config = dict(
    n_layer=8,
    d_model=128,
    n_head=2,
    n_kv_head=1,
    head_dim=64,
    d_mlp=256,
    vocab_size=1504,
    activation='gelu',
    norm='rmsnorm',
    norm_place='pre',
    norm_eps=1e-06,
    positions='rope',
    rope_base=10000.0,
    rope_fraction=1.0,
    qk_norm=True,
    attn_scale=0.132,
    bias='none',
    tie_embeddings=False,
    parallel_block=False,
    extras=['capped logits'],
    init='uniform',
    init_std_qkv=0.0405,
    init_std_o=0.0,
    init_std_up=0.0405,
    init_std_down=0.0,
    optimizer='soap_variant',
    lr=0.00805,
    lr_mult_qkv=0.7,
    beta1=0.95,
    beta2=0.95,
    lr_head=0.00709,
    warmup_steps=40,
    schedule='wsd',
    decay_fraction=0.613,
    decay_shape='linear',
    final_lr_fraction=0.0,
    batch_tokens=16384,
    seq_len=512,
    doc_mask=True,
    train_tokens=93480000,
    steps=5706,
    dataset='wikipedia_en',
)
Each number is 128 + 32 x the weight over its row's rms, rounded and kept within 0 to 255. Layers, rows and columns count from 0. Numbers have three digits each. The size before them is the row's rms in percent of the matrix's.

# layer 2 MLP up, 256x128, rms 0.307, rows 22-76, columns 0-127
108:157125089116158069129151109149141117162162111145105114077116107138151148101123118053137114134163092123132129129145089106138108129170103116124136148115112065066150060100142037106149133100151123092045155151089158109115128167114113192115125151084107153197082143057123182101114144094181079126133182130105126117089092116076133103181066122096122132133146166124097121139067098088111145083114
096:199119168129147111147112113081069118132117109111170161099077123192144150169145077134133143092139141178123166114136143105127126124123142153113120118162109138112133110126109129138119081087179128142099161119173104082146117154110146148084148163095200109094126151134115078186125166075182123133159072130146134168138115065146155101197085086176073125058107141165108113142204134075190081114151
097:100121082116066128153180212196176092088108154134168148110150073138155152164137170123170097095144143117120159105119161082107143152151105085146164173112134151057146095153106113139105163147104173098127097126120192123188156143109115062084106150123126091116196106136098169134069152115104082152133125125199134128108135162102107102106081122117097127108157122140148124051126114158089176167123
105:132149141179095104120115072114121121111090190120136073129136113124059072109150155165111096111149143122154083173175199135127114115092152067162109109140068159099095141109099166116155139111125096141122104134124107062114131160142158049161113162122133173172161097097106095131110083142152110107120120123043069122129164129093146151170083181113063121114125124157069193129129150128114144164073
097:151109135132106108130177120154119133157137139161131142152153145135131065113158159139120135111096118124111157103120169137186156117201138078118132133069152137082095143161069191149098189107139209104164121157114150119099155110165092129176149079083178135103168150101101139183147189103105093102093057099117138116168092100090058089169102134150138178155159118113127161165160133141193097117177
102:145122185120152108118122144140192105156137087131076123130133099077087105135080123126141189111133129105186115167147105153145092109176075138174130060125097114140139150163110074142150151110129105183103186130136110137173083107143102144122169126141086078212145146117182081109134072155119108133142127101184171110110093190077160142173147159141088166184126158135084090156116180155139130182152
097:167057166070142112113153113117154150126161190167179114088096171105143156150178066164118136134136164129130113122144152151164215140124133147101108143138179150165087118093094126110159119114164140107122156121154138134142111144090155154111150072070090079163117167084151163089084126160068138122106134166119110170168147125150130096136173090135109124179159200119142110185164176198155139180125
101:131085161113167171104151055151108110118196119164143138110150098111132151093152129134133147106149160129118173111088072097122098108118124151120101109147112147131108125088126170123087153143083057095125094145115153152150095081172115092220105098142092113100183083072123162100085102100111106097194118162146148048183076108088088163145079115090112161121131071120070162137136093111122141112146
098:094170133127171091127109181152079146159200155145112137146185162099131101098104156122138136152135133145115131138164091145157080123143120084149182099163077138135133123173148075132131142097092135120093186126144037079164172151083107150126175113122126090152119097122155164095085192114090091157112136157152136165194156118111120103153158146062169132087098109140142116147128180072110071116203
095:081131163187107161141151130057084107144040187086146113155120110138124144081123079079132132108140134110100110164149126118089139092138111138163130156173121140134175158123082162169084146147148084097132094120188094163105127122172125096154133158106135132109176087170151112131089131108154103117076083155136123174099150172131176154217179096157114154106133101170097121103048137102084116085107
097:168153146138136142109187063124147119107157140176167149082157138171159156110153164078101138112154107070166115074130152087119141130123145109126080152130104138148122107086168178213146173050148127149158160155157137128177072092164156110186123171105137155135169106136105121079077139112098118079162113110062126101179061167091115117156139091120092138107166092130158104104137105137088163151097
101:091186133098101125116122117156118090095181132116096125132130137161101116104142160125070071098111121112134165155134107184192140153136103133121165054129152103138067141138174110092074097165164180141119126139085091156055178089115116074170101129080141050139156125087117146106167158135206101124158169151134152132100209120103166164151139097076110111080118115115083115135110139129104162152122
105:121122144098147075115115169159110154098150122135096150106134155164206116150077168041108178142146078192193148104190135149142084104108213130159145171183114113116113172143151125167113102149160141118155117087126121133161125185132080142159121102125144110120111170105124124127127147131113145101122093156118103097149128106116084178060134134095133141135162110143113155121150166091161142002105
090:196171198136180106166123080106100137134041134128166171114112114105087113099112127179093151196142109147097077164093126139103168105072118138159098083143111125151117163133130120192105120153154140148139171144110122133163121140136053070141123112099129125119157143104056161135092178135162118092149082148166073127077141150138135123135101134099129060162124105151146170133105166197170105119084
091:104169081174148135139126172125127098151191155108158138144135130133108155129164103100119138163176168119181117155124098067161132151094094103171135089145112161066129132108101104113121071105100098095151095089160138132106055149234082145134123123096148110075142091140212157176114159144153126119153137164107125101136148173133183112133153165123109109155092030176096144133122127164094132085105
090:101166113093188142123192106120120091123178144140113112122155125148077109095129125149115113179150165174148080105126114106132140126170157151154122093079091162078094185132083129125121136176111117135172101173162159121085117053096119168146146165123131100114154149080074133090127169131091070092136186074102161138084165184172126153127092169064171189097115189145091127133124119125134174159124
098:157163099106106150128101112138079085094162178060107127149046072097160130113126154173181150180135133149123093076113106131087166081131090140117115088159129172051133142134057113135112096157181136081107093070122135136135167121161128096184123066109105157119090150147120137129166117139154129122150089141112143076071073129107077178120153088095125146061176141103118128145145140159161109152131
094:111136133097107152102111072075061187105111140163111116134107085157121111133179097097105094147073121184173142134177153167127092112093088092093053140062105128097128122159180130103123164087129099091155161113174156084102118102134111120149119117131200134145176161172105181132132093148184098116115113086149111117106111115112084185134149167074126141069151106124154060133145105086150176118095
101:126080147168079118173085115143136159142090091107128151133088110154104173111111159116180129109144098141128147101199148095114119127131101140198148146098085113123101051197109144103195070139176093139142104082153072109162152160076073137120130114120095105176124133131108161110101121149126128135096117144093142162093201128096122160175132145089070117150116152167118136086062107126127206075111
106:179114092121109141183166091096139145128180180143133134134116139115169139101137163106082167101101196140102075141086102108138134163176101087174091120095103097118106079137077134119079129124170135122134133127168115100122130109197141110088194142121094112140103104095092135125147152150146111116097082168102140166097129161072080105157207105106114097128160147093159143132129174094012124089170
095:135179116093121140069093102155136116130145162087117075113215138075113116122126153111094148157082185160076141086146177114085083161127138147157164085196125127114116141109179102147145163119148159084100115142177136085134119121132131125069110146178107129152171148122088145147132036201138128202174176114175120073154158117114126099110163128145112166110101118163162161144108110084143140150100
097:073185137053147172096158121081115112115133135141128117118092140139143124086093164146155130090186111114152185117146102220126120118139116154144097127152111164145094112109113140091153189110161136112060120123092139186091085143091096102153142205104134190151139233090119124108080098135159118161118101080123085146180134129168079131135089094116092107151139150167184106143139132099151148133143
097:083109157089127107141125149140096125118123130120121023097071159138159110101148116113139110154176141144156082172154137157144071099145106162156109083137107133161119189173114128114187095150123075122115116140123140186142116135110175173107074127097110130108205156155171158056164118066119148075174083146091094150089112099130111041134149136105127196119115118101161133142104173151152127112165
095:148143105184175088112128120091173142134080143134136112111147148165094179110098108139068138066136202108101090158076134148149064171139142150133123120095130139131102119144126154128208127111120094146060239173081100101105107190129121086080146103126119163142150154154121130137163099082168114134125086146174133133127120124099203176148126103143139067130087103083137169111110173152106124130113
104:143130167112114123140135126105098117196148164116095139152095079095148122081107119112173098120145117119148113083153143106064121102072142126131145084144159103080119171155099190204147112201143132121171089096169170141155108127097105201181097110134203125074137137130128157099138146097163088167138098151115137173115120171157107158177180120134110106084121091194128107129143185132145080063153
089:224111136102116078083066130112154205089113137179132147145163152131139127077117102132191198131201140094129120127166175151136146164124083155139154089047143137131097089075118063163189078098210139134177098097085101127118147157128069120107097079112124117166129145151107091118181122144168120113081125117131141132111114136115101138123143152145134158128154113086138131163127144156130111149112
097:133110142079183196151132119087108147110126140144106131107100141138160093131141124106115150068148177111137164149129156141123167101095117137122097137189165173108148129080120118131148087197099117105135180112029109091173164124074168165040097105153114117134156170150183150165133142116158111162151162161145116146182134099158106105116120150128103195172131125144140107135200146117050134066144
092:110162169132119063175153139122106130112151101072152191124144140102174098073148126055132162136135120168161166143137111089122118147140221137142110162102099147055116106100120103119082058124101093075139102136130131092114153095102124176150147131101147137190104108083086148140141087099124091149167084173189102183104135148055193107129075113117126116120148133121177130145085120175109136116110
098:156106163161149143129094168120165110144119120093138048096117120174094153176192151120118096152111115115107140161138148170114086174167156082127149195104098113081177119140101122154135098144135133123154161073146068148125108159143137081115110167164093107186119113175174117063114092156097142193177116201131137154179136182113112146100186136133133086110148126127067134109206106120162131163126
098:116051156151138117132127132146129148104119163119131143128172174128115075138149139124144113065148113177132129201102152157148110134176140110117109132112155128153101162142064093112140118134146086084109162146161057095110114171178171217173139147090089141085140083104188113093137178135181135174096104197114126146139156138081157085118095099175142148143143161137118119161078120093099218138147
094:141103092140146117097128042171121073093131121132152179159196065151124138073143147168166075170160140133122121125088164155144089198142176094112077127188115131183137161128149132080164147130144122145143156184149124144159082135117160131141169104071115126100117124102169142169141179063144124075170134124129141078140090091155095081149175097093079112091168155118144104134104150136112087149154
093:097083148118178156112155138090126103149147184180149066142136153142120104108121112080104107132101116093148135120119116120118133142158171166125136098135138133132054220118094127147104083138127132114116107094188121193124195134185057125188157083141155174115167069159096111138110138151121109134134071129119211115107112173112160102110139117122074106167075070147150193158110157125133147152169
107:139116189167151083178199069178127116150137120127109127115161112073088172153131106123113122112154164134127107149081174106114118109207128082069158140118117165134090082143156158199073122079140159141087140096162170136121109098106133122102126144084118148108160158097081148173172117089111043134191106134106133168149088127166115157111136176171109125086177116152120105118140137151111128197165
098:150131163082084110076118161091091151155132108113159098070197089110167145165146092173143164190137174128090128097128107124119175156174122105124109166172149148109106092103091137130112161214122165165142123111064114147155131123126151159103163142160057138109159098133052131127130108181119123091151147181122156147072153116170103121075116109161096151106161186118144060180104112139097121113157
105:143146103067113084169110145171133138037066098099125111162140124109083124161124135149168114107137169120083132160109081152088216093110160143148168119142103145122118107162173059122211100096159117142115123103122173166144137079071138091097066129082084158133146123103114127107120118152208124124155162141174143110145092104115125128145104125158166098127120172140169146146096088183117137178084
087:106080159149150166103150052113102070091115122124143124145108185094156250144142165115106090122188080087140125180161157123138096126147147098142135117153080151116107191122107129098100132086151124122095156097150123132111143139129069110189132170179170198148151056141119137110128113117137171156126096148142113130167056127133147146128119084095136093088215154131140136099139154099111126119120
099:048103114196124136111203126146158124185156108131098099205097162140169171102134128136126108114135160188082203202139080152110119168124109079197150141070178123177074117131101148096125182133136176099125120108123179147140074102166147075124121144117151142128172069141145158136108154129111154123122107137092150120110161105153115075116139143094148114174152061136105130146148112115127141118107
093:165140155163077135126193078155134166140078116138137119123094149140103129086175183121081075116119124127172077136133145118161173069147100121203112079129187137124059087145158140161127103160100168130122141168068169120103137085116113146128123162056138111105120110097129155127140146095096064188125081128132136168073115061114128192134097116095172104118139130080117130084067126161109128124150
103:072123193143134169125142175165121103099151142176094116110175197149082173148152161094057121124108157149177088155090151090161100128151091072165138155202103102100131168150155068113146121164176097129112131086174122144119166137107125154089184167100144125098147133154133165128167139130079059155139111096150124191123151126071168153114138131161136098124134162157084110101119171108133151194136
100:192103128058156148094098108135129134135108119119130117132166109100173080156076114068080146173121145117143126101112127136174161160107158115144102082141167110187134182064118093113172143159113110168158164113135167136125101200131143095143151189111114143115219161095125067161110126170163056128141116085107092106136113114155141102151093125161147115136140133150221120155118117090097136060100
105:122142132070084135169130065114153183164097147106083158127135125136178160086149065082093134156144129095145140054109088110128129149090101122149098134116166152098165087083106068092067107143150156067220163145081136128129138083160127145162128120101124104107087174107136100097102094127119132062162149169126061104118104091144118106126133148117109129078077102097113161153170115122121146068171
096:157093130107121094108163129170168174104132109124155085176160159195175157099089092124086149098166102089127158094149120109139143163182140147197138166065128193148078093136104069130142116134168194136091162179171125118133134160128174129060110096134163145153118169127129130059160104109135129133165079098149115120105130185138154099178169146137102120140071152148116084098093071138164130155148
109:108146094089138076053125079186142123138140121132107118086234097112093128105129170086105158150120170186181184104155145104166131169113115154082106134206142105134106117084107107087156147169156125024119078118098134100146150068119151186178108096133126137160107107104108062119109114139139127155178123111107112121141139103113138129131085159078150096125108102133188137113123120158139133109102
096:107145123101112196107117108122134114115066118152129111099077115199140168144152140076107144123164210121111093107104133193123109143132126111143203111124130155204122148112118129143122133121132125194176150136133113148116117084115161104108151070099153082094097185154153097050164108153137085100188132089098127099153114108119156158111128097061135110182082123091115175151170163129187067127114
099:107114167166117103169144119139132143102063166108099164161119187125146117105124132046095184164147155157148104082149131173113172117181100066154133169130159166125132141178096173107117138157199157050103132129108150116094115089142186117106154112117146161144131194185133115151204126159113139073109132106127143131156196127119118183119163087173163115145149170121117086149122187138154153132105
105:140133082120195096122128138076131230083123124101107078140091155068194177130083167072177088168145124112139091156122153138149130133135181110126122107119143183079137120094180090179137089132083149118130152139192139109103143096140109141088101144109176134129176149154179111113095151103135168147109129149160125144163122141115112093094118093070117201083105118121142147153128107161129042147118
106:159130177136106151178175178131120147108100178138127157202209131166083160124114114155148162132093143159139141139146138140136159114128142065127108151115101100076162090147104084084143145114055161144165121109090129233148110154145154165140147084102152148138131132131153161098101108105118135127093139167113056152112089177068066079092135153103156156135196146117115174126137123164115158165165
109:138180176136083154102104140149106122111178143177121117173141049133152083106120155101151112102148163149085206087129184124115096163077068175138131104121092157109154138154149106160179161146183135168157128086152160113181134099128113147148135154103121159107131114153183174137130204058107108125157114139110151188125099091137070111138105064111118135135197080127110158162122177146164112122121
101:114124137179072133087173124103131186129116085134146068182128099148145139125138112172196169086145149091149145146103062120155162153129128097141122141102154161178142116091171145160117070198126141084096157130132169131105113121151083097143117105171185112217137096143060110085154166143094148086133140086107120115136159120108129160096165168135106092063080075098132083119164104140159140096155
098:119121120104138116151152149167091145097126147129097042159111104101193148136155139141129122114164139142118118167117108157118187123104131122164135063123160101117113133067101084107098113138105118084165075120084115183120126185174124137115172160115153104155110101172154137169156109195099103131095165120159138114058120133105114091124089051094143086089101038136097158128130183096196069151106
093:136076160178089079160157099172148178150142116116078092136188200115166128083114169076109132069138125134136052193121142133101116114094202133123092120090128151115126139167107079131126091147115124113108104107211078095106108073106106142077126140099125128130123119127152164066117128154139122121045107137140103159084124062157083105112110153104119138092108119104153135088126100125080166098106
121:123178093157109130082180183151189146126146161131131175098135173140129130164141150106129157100124145173169217137125161160113144118102171112132104063117117114190100089091084099172181142114170165055042181129153152084116099119112085125087180118108154145121146115171075150119085084134171122150117079105122145128113173086140091159134117153127168132173123092098126090153139108083137127152115
106:131143068096170086088160063086160153092143062102139152150148109107101121073143122158100175116099061155114124064102140123129095129164093156108110101099117091090116124166108129103057143120127139088135083060133075105139151123104165195110161159167114150187126153132108146125146132090081136121137126143087121135145135151079110113126178195129110168090162052142138156183197105144124146146154
099:150136219150136140184140077147094127090149165163128107125113129128104099127129105092149083077137114168127218121113188145204102148038123150155136143180132144139127162152109136145143142136139130069166132132109117108132114143145108107151112125127118114168158105130138161057139170133175111108125122203057111105133177117123211113144167149177166090093119154123140077160154145148087076141100
102:139163104136163087145139183090136108141110176080124121109167081145142117102103140119124136133133076018084115101099096170147169176109090171137121119146198174081143149115129120151119184133199165104112083165115196076121125175140125106108135157093153133108152184111084141150068121121097113112180150107151131111127088129196125106113141136076135114144164089129125216154112107135097109158147
# layer 2 MLP down (transposed), 256x128, rms 0.3, rows 22-75, columns 0-127
099:058114197106193116123149055124147079105172150133154123085115128154144083143132078091158104147179168113156132147151153114152119137103124157146121138147155077137134136129088091154102096155135192145117163128135150128086091105138059182159109065165229098109089122113102147093141157139054188120173081140150097086160129129188127149127138178147112138134154117126095167100106141136150131157095
117:087138078141135151112118142173118154099129130147120121135093083058131051173095113141081175121135150101204165082145104112140130129147144101128119132150165162110084112111100127093150091184118129137130047085170148108119150132019117084141069131145134105107084103131116176072184120105107102140131124049126136151075086209096099187130118093132127118115090132100115128140119141094127124112140
103:126176141080168121127139157166214125120188169093162150142097100091149075113165147179136164134128136114139170122096146105117162159131140113101121158167111167129143067158093098087170128118129102136113049108189117163122061160136066104107088166149151051120127117133116091151091158147108106127150123082132149064129114194124105117147150171116141157136130199107084077154122105112086118187135
092:126128118173101114102156119121097133153091122135165097058138098107110157096091138158115149096180071164113174149124200103103118157106078120146111106151165074111090122172170127084086152108146179134150202129095135078121172088152141141091094072121101095172077103076064169150149152088107106082155115183101150140150093097180159131095109117127124118123124099120121186123045091163142128137147
117:127134138148118135161103114113091150118140109106115114161142159124172095132166090171163134089148125137115098114093114129143100152186170104128099220189140131160156112137109179121101182082095201085166076172101108163119125137137121143094135111102158100148149166125156143105095038171134096161142096172088164130154081084128145141145149168071131102068152091098123101125069090213132128102170
090:148123127123150114150117122136156139115120129214165180126087131129141061151145093113089170120077074142114146092175073088150119124087179170152127157118149120092177123129160189120108103090171201175060166120139168163124124131062098163183133103106052121129140070078119087057153127177106082138098124117141138110151132149118131180122124161148144126054170113133122128133108111153114117104122
101:097090106124108087045107176160121037084168121137106148086115102115165134140093126152114087077118097074113113094111083157220199124107131149132072146123121108112161181079079127163146109094149085218115132103178139154133149134136149105135160123119142077136131127142161089120108102123109137151135080104128092195195144160154135107115139099170151148147106119174126121127139151163107109102174
105:118163119124160102127165128152092146167108085125105217104124170122211159125108113139122090138159142128145059143096084111181163157123096098131189112071156116110143123086093128209099182152057087097115099118126150138112101115131152146184148129184085143102131106130113096115106109177115160107147129149149162156159112143079102097111098132084150094142152095113112064049130131102098120057113
096:126111130170106142100219128150110158071145167139118128144150167165119141084092123135114088209106132092173130168142153126073129187111161074114128107079173157136152173137099122135154078077131140148173121109100138063126106163176129128121121152132098161094057147089145151181088106139091090186132154188156179158109159176123105148182164118122156105145145154123141065135120118132138187164121
109:154062108149148152114120119152136189141157166137145130160076120089136161116077130122138126140106106102076097141137149178103132102130167155061116160154090139111124117125138132148121105150088122212148113178115152095137097110122106118132156070111201033088093188091147185091106181112064131097171127131162141098109155121137139120152099157096160057107101167106152079119112085102150106125196
119:157077130138152075069082121116110133140156175131109117141165174180071144026135155058104128161127133115200158149141103158185116199170157155118146115158156143167097142136122109094113110114153141160085162139082117112070138148108155082114223119084109162151128123147111111106105107151143101139170141112157140167149142078119131110086158069161159110140160127150119140191178142145144098140113
091:151091143122124133067144110115101142083171120187160116144126057084125084098092181155109134183107076132136141114165150114136130155118100124141055176135129093196098126124137132139124088081125106166141092151116161069102105080134200145137114116150197114095145114146175072139089127129086129136168160103158092091128148103141068114126137109098104199069138124105137106099170066157098186161120
097:135126132107108075147132079129150126144110090125144125153135129089117104115123123147152116091146177160068147115130110121135200122100132145155132100179093071111132095141077119151145188165147121107141143168162094136065158172068110138092095168053124099111190118135137119103126085038121166137115103134144139164084126070162132102120211149083100157170169104137185127199111137086121155152182
099:090082134110112098119137160118214103139131167118151116116141098032083148096131132172134135102164100103156101064143105189124081165211127173164104072113178083085122122144117144142129143175139077155162151136212115110136200116181092098154107134134131115139099091168115175092133105160125096134099118134071140094125117152157083161098096091088136161108147127106147130158130162176122134128115
099:138141114157134140150084097109096145177108121150148171121128144157132126174204138117101139107142118086183143163170100154100113088050071107111155124155110136076091100058186151078145121133117122110086126071144146157158126075170106159102128151085146093127124122148146092191102113188111057123151105138108158171172079146119168183130179085139098105111137113194114142149137104072138114076096
092:100081121087159115126094150129126097090110137171127193116128070150133102168077148093091102130091110112083203123148162092132109158124149150117099178141177117080135145106184104115099148074136131170102150058138098164137162086166149119133155068154175175074172107165125097122063162102107118132141121138153139072177121125105158149093057128092103098177168105104148126128164140094129069141082
093:147118106116093100183095114141091102064124064122177160117127148091107047173167085161152106128120092128148144108166172165129133049189097176154174118108157113114176108081152103110113149157115090134095158122175133145115117127134144090168126103121095115096062186170158160161149093162117124182073129129105120113131177097116147106172086095122120099162144108134145070165070117112065133100131
097:120141106139128079141154189150119088128126130117160133109087100136071140103187115121103146112105205109100132106177118129122201116093118077149153160166124146159125201074139154123094127172144186187121061197142080201151094130116159157128161080135125186139121148091127134154119132164119126184145162176123125137165135104115104146157170185131167083113117141115131181163115126132077067102103
101:092133148150090119127097149154147117100173101104135136099131083184106137116137132143177152149142134133076094165111154135110059076139109121150083131072146134127176122112093069128090126137116137077102099137148132167152107122179112165123152159162149193112114149050097129138080144164213106115092152116044177104127127107105155143119161135075126077116205134146090194181114179113120131104174
101:153133127084148148099172112155174115115129159106043153138101150091151076111112170093120139099133116097138093171093200116142156087138142183141134116119191114089197172149100143171127096128163129106177085137147127153126107084126192170184087100165087095091087137133122138101126101141148146111095114145145136078163150115103172146127132051098077095115135111127149104104080147121199069112185
097:106142099132168105086168129135153101077124195127103116145131123134107073187098145102148126082126100118163093150119179064076141129142130152191181098148147163112192169097135129142091081121171093093142124163107158144064113127198105159146157138143149106138122122058080125137147064105171149129067131119134115117137093163133158159181154154106176086071140131157161156146106131108134046165148
104:144135109119158091071113109106136169136138159161130140151108182101084145166058106094173128128098131080069127120094127173150137085182154106081141100172143153123129124140088122078144117109152112147099140121143111112083129163087191125132077143192120088071105176171092112113096170105114078132118124050138069209085087064206152155121154094141125122120150107112126130102135113122178138112155
112:196162162086133100154122129121096128035123081101148109116126140185185144110126147141128130103122106119150153072180134141152117140095094108169092102142081178147130121164160134162109127079077118127196189168135189135143186108135162135095135131179143156118136078178163148151101114103143138066157149149101102117133101110150112077139097137083104210153164134135087137122078154125165180091174
092:106100135114168117120133176142112095130061066090138149139094145163096081127099082087051191095140134151118142083132107127150115144130190180179121069123114097120143153098136108172165164157126113136070073111104177142138172109080127149177141149138189074103071126171080146147148146155158154124130095139124094031142127170127134115102128050189131116133145126152155132099162148140122132113122
096:102144135146120142092131132156096129096117089146151132148158108139111084128153096092102149131115117077087156129158171134120088080148091170085106100129170104131150098110175146139152111119172123088128095163144121072114101130097183066179179115178107134074112138176103150160139120151130113165127127115110058085152122124083133096151175026072133147101121163086168063136154087138044085080096
082:110149174178158086077082097165113111146134097152166120138148182085074066154181113143067168128120133151140132172154108104161071108123145096132152175156139108096151097105151154112145128069102114145127084110103145129098130194094132124128082142096121119134093128138149135101119106118119109167139091134063105143115110127104206139095167117147175184149053164160172183071159101077114071170138
093:181093105209134157135160118114179136116156119160108172165084111148107069080149058182144126110104090169147091136127098190117144166061153196144178175144099094090111091128123157084089184173154109123104144123123117188159126119098128174131118116133116141103120129164065134139167165161143139120070164067088157142105123142154116092114067063111171145151119120105149134104133135120141100121088
091:096114081131170194134140147171128138075079163129111175138121122163170155116147123139153103124089118120076117055163159122156067187135195161107142127098164031051099145160088118105120147157063132179163163138100176080090135103129123133110164175148156172152147117134087154105183108148154123128131133087139171147174134138094076127117142166127160107122124112132145135110139140105201125091100
094:108124153187108136094157107164185112167123201143091100086117118151169120144097162148180070147128148119148089099147148089135121143154027068153089147139122114127171153081081072112113139137119110094189072107129160154123109203123148165110144120135162121117098126118130086099132129116213095167080086145093183118151158125143118129137104149100131148066120171152160081147137166091172129133107
098:197121122144165139127142083036094154156139075152133117130079139153165130143172164114138132125130043125106111124103130206056140068144076105156196123114128135104150076094131147131117147120032127157106117124179124105106048104112149124099121113119126063080138133068133122143128101092174135119141095135102171107101123116154136067071145118147124150173132123105156111146138119161075110140118
090:101129166122112160157128174095201101095158146075096101124109128133116120151161165112101118160088167164122094106130204132128130084105166152159113170112133120114127180179099137119091140138111147156175082113059115123087106094164166102211099111099196131147085132126169152081121176076121149129101130105146129092192108138108121134153164089158193169157140116079210116081157131130088142112137
097:095152133124119122110130156145148141129104121174132179099085085154123110145114073152097141092168132111094185151170136125109212071146170112107078110083104135109118146129137145122188100153152159142191141083181132112141161104176064125114147094203144177105150038152128177135121119103188196118104133147096055057112133133131111118072166100121116140132108099090159104123150133121099096121135
103:111074122109130130127134192163124142121070091165093145185137110088135082094114107141139105155160085101148106192154126099110132149096088137053144116127059163102122128183140142096146118102131107141070189093123154142102178153062062141122072165079151097123087126130172181126116087104199157149121116122099115130158095140155068144147111111125080122108111105102107135117138173118137066084067
098:093129148109114094074079168087089095148109116193199154113135137139111118128085123155130155126123151154172104093122191136110176076179105087163126147123087074114163121068162083098148133096110141141108112145162134123144154118139138134056073163102114101116127061107097132225117132159136137118134104118113082141080136065161121113166105120162080104098164134101120090115185089163078142116076
094:094127153147148121141120094125127116075079071140055174156113106100130091176060106179185132152136124071061142093156095110091179136080108087179154104177092141144094143150182179147107138111197172107150128135109074145121166113098126148129131130119165152094061142105093144143102111165153078129107142141106084100119148159142109120154053186128150130130127112136144137131085140064134097145180
087:165184134165138130097083190187179173156163071189158136129122049166159109125140098175094106125148183173103088185097141124144090158134076094152130101128117155123123144134152129123102179119120080133152128105114121194125136107105126108088073110117156103132172164209104090167143166149094083124106074141136173115134107175144124085104096083122132095141142165095200114153113119155150121134102
102:073153053166118155080096161187104079087163095151163147134189143109115195165161072207152153152143177133103142129108157076129131133131168128148128122123164162146147112133119161097168118105179112178133210122150151075139067109102083120167132142079132172149092120149136109179132139084098081165109107147172159114116154075129144155161110117170130074143158164132155130163102118148119157118120
095:133211137109122071125088094201123164088116115127081095155132148096067133119146093100119124151127121107100131091129149159090097108151118115155124101126148115142041140112135146077144181110170090179125112116120125150134125169066122114149079161111106085131132096107120162113140106110157141129134116101157091151183128081156157127182087128157079197043140141120091075087124184157179164168080
097:102168110142136116138125142147185137186121107127120165111176109157137100137135161098107111133121140072177104097107109123179102101143191170166154107150141132088192118091145124121103098144174154092096120117160127108164083086109102105140215129111146155131098152094106124051107120132101101119105143095130159167126132136063141170110081125058089124152125098066128177214141111104217118154076
115:050084164123121153119153111137099098176133170156171103152137125096185140159105114101118105099182122140071146093117169124132159120075100071153084138136171105064152150077153105129136147138088129143145095027155149114145126193125142135085161105125181116116061165107091133127142134075125148122131080169129092114102153080085122182129145136117133135147117093157185192087145110124166160158078
104:158152125155112150145179075095160131126109160062101122150116091122141123121174154084165135112128089113078069185129158128153161102089096146144116091108108148110184173118137107129142126219125140109090138176090123094138128128097122199095221182113166075156169128107059123074089146110139118115097152117147109137154115147115161132132187125166083137137097130092144154077157076095179134094106
086:112107137092052129094122047153131116163133119187131156191103086148106095144140130158087131171169128146151105148160093087119122134126148146118098086084079160100116130139152162144120127172159102166113155090200115114123148125178117089187132081093131198168155149154135105108195153149143157207083123140133171178158116132213157169118114103099090095142116130106113163082131105158109090112146
112:104185178138153102145148119063098070133064143148189112113131114102159098146102077176121160108121117086120150146152128109081121124157097188129118110064137110084187134107094118095186096163056113134109141146154174155207129143134173139155127159109150145167167123130138130084132090083144109164077085138143080123137123120145119116188168189125146111108094207157115086160147135131160111151170
094:186137080108077132065099193100143143151143143154115129117160111173138104153133149108072127132119163051161150129148133110098115105118097139168184172164150114072178107124087066135130072062129169092082140116150128154115116039140097118079141135162146122129107170110130067150136075166122102089175108147152095131185105109085155147081111140116126130126163091094102087122156109169085133107083
098:057109106091121111161105170070148175096083085142129175122172087150100179125123093134102121140111140106128153146137117126107132097094061101069145125147123145177130109145107052080145117114097098160089088165145136162089179074101153095140093093151159204168135145162145118157182082166125129190155177106126125117132166115074079129101173124153199130148078169120138121135146120082099146146126
110:138135150148111144161168123155136144153148155132153146155115174084155135154125102124162150112191126140135116124122084193141100125112160143111135131145194098179083098123095186077119208151070144114186099106092091082169098143108104136144119119122086135122104136101123106189178151094153179108128172111141157158114098134122093159176139241153132126086072187071093187141113132143126102117165
102:128134151168074146138149135081166170150155129098083173147146109102098100178154108111152164115127147126137129122074170092076149205124117181159152153148117059071172093141143104128139131166083129083098168155109154094068144108103096119115176121175171158159146113145123177128146065185090186053068119107123109078176099164151130118147095149184122131099154149141169134145098112149107102112115
091:151124096148182135174086094163139079085124106153141166101100090139119065155112133136142171165109145180098087142079145090090108026140173139124134091114125129080107130173152110108119131102139119155096118090075113140075151089122162142186129147187122155144089126174149140114172103138138118096143091097173107160118158125144139147119133096137095129136118139163086079105059131095019084113177
104:099122111127136095104140172176130134144158118117120166133164108150097084146161204080132095142123020095088178136137069090160122120108119173122171137150148124178130138133144145123099126140110105185188102085099129122138140064147121137135087118149100071145138106207123101180131157052134132150113189158130122163148105110150081095146081101119078117099123085163119151117173099137072071094110
088:140135051118095124191140123134159139141131189131098137153095145121146152165087163095139181109151088137064094095100108119085143055071119154093102116125042123118143156096129139112104129106090158118191134132126172105145185139089171147096134073144105088056119136165120060141135107084085089150103169153121161187121159119142142086091104117160099159149131090096100090131123123075129130069126
112:128175132131133148101089168200122110148117097177106117140053110121127113181176180146151148109086133139157148165152114119091107117095124120130105125085173145132105112113071111122142083135132148194140068139144101134133083098049147179127115091106068158120119123145191078112132162089132079101097152115097163131168191124074110099111158099118088029138109108103130129097155086154101142180093
119:131158118124137087164146156144149135159136107186142168066165128142150138146115151151148135167183103106112121126165117206115109088095190119137073099125119125187056122119130187142158092193067159168133100136149150105195139131077088153155128149176103148081122105115060180078111145098098104137112114099124072098129131077128073141050115143162094079130148102131158148096120160140150158134139
101:156078100137099101123121096177210104103227114156128095086117154135160176172060130130131132174171102146087168120084156149122083121161166120120152141167064167111123123155138163144104173131091129190100141135109107054119129211129136181113063106140145194094112131130075109163156156124104124106113160135147112106123098117131130141071139126115172135148103109189137124105130128161096139077118
097:091189128144152131162102083146105145093167136175201082107162154114152021096107107180124145107110108154116126098130109171141149112132098176105097135164136064105195115144098076145138170164079104186146183159114148134189172091090166116117138115070145105143093084154109163156104099171130070122117147119125145130150112104111164149095119126112154149145125096156155079148172081153082087127118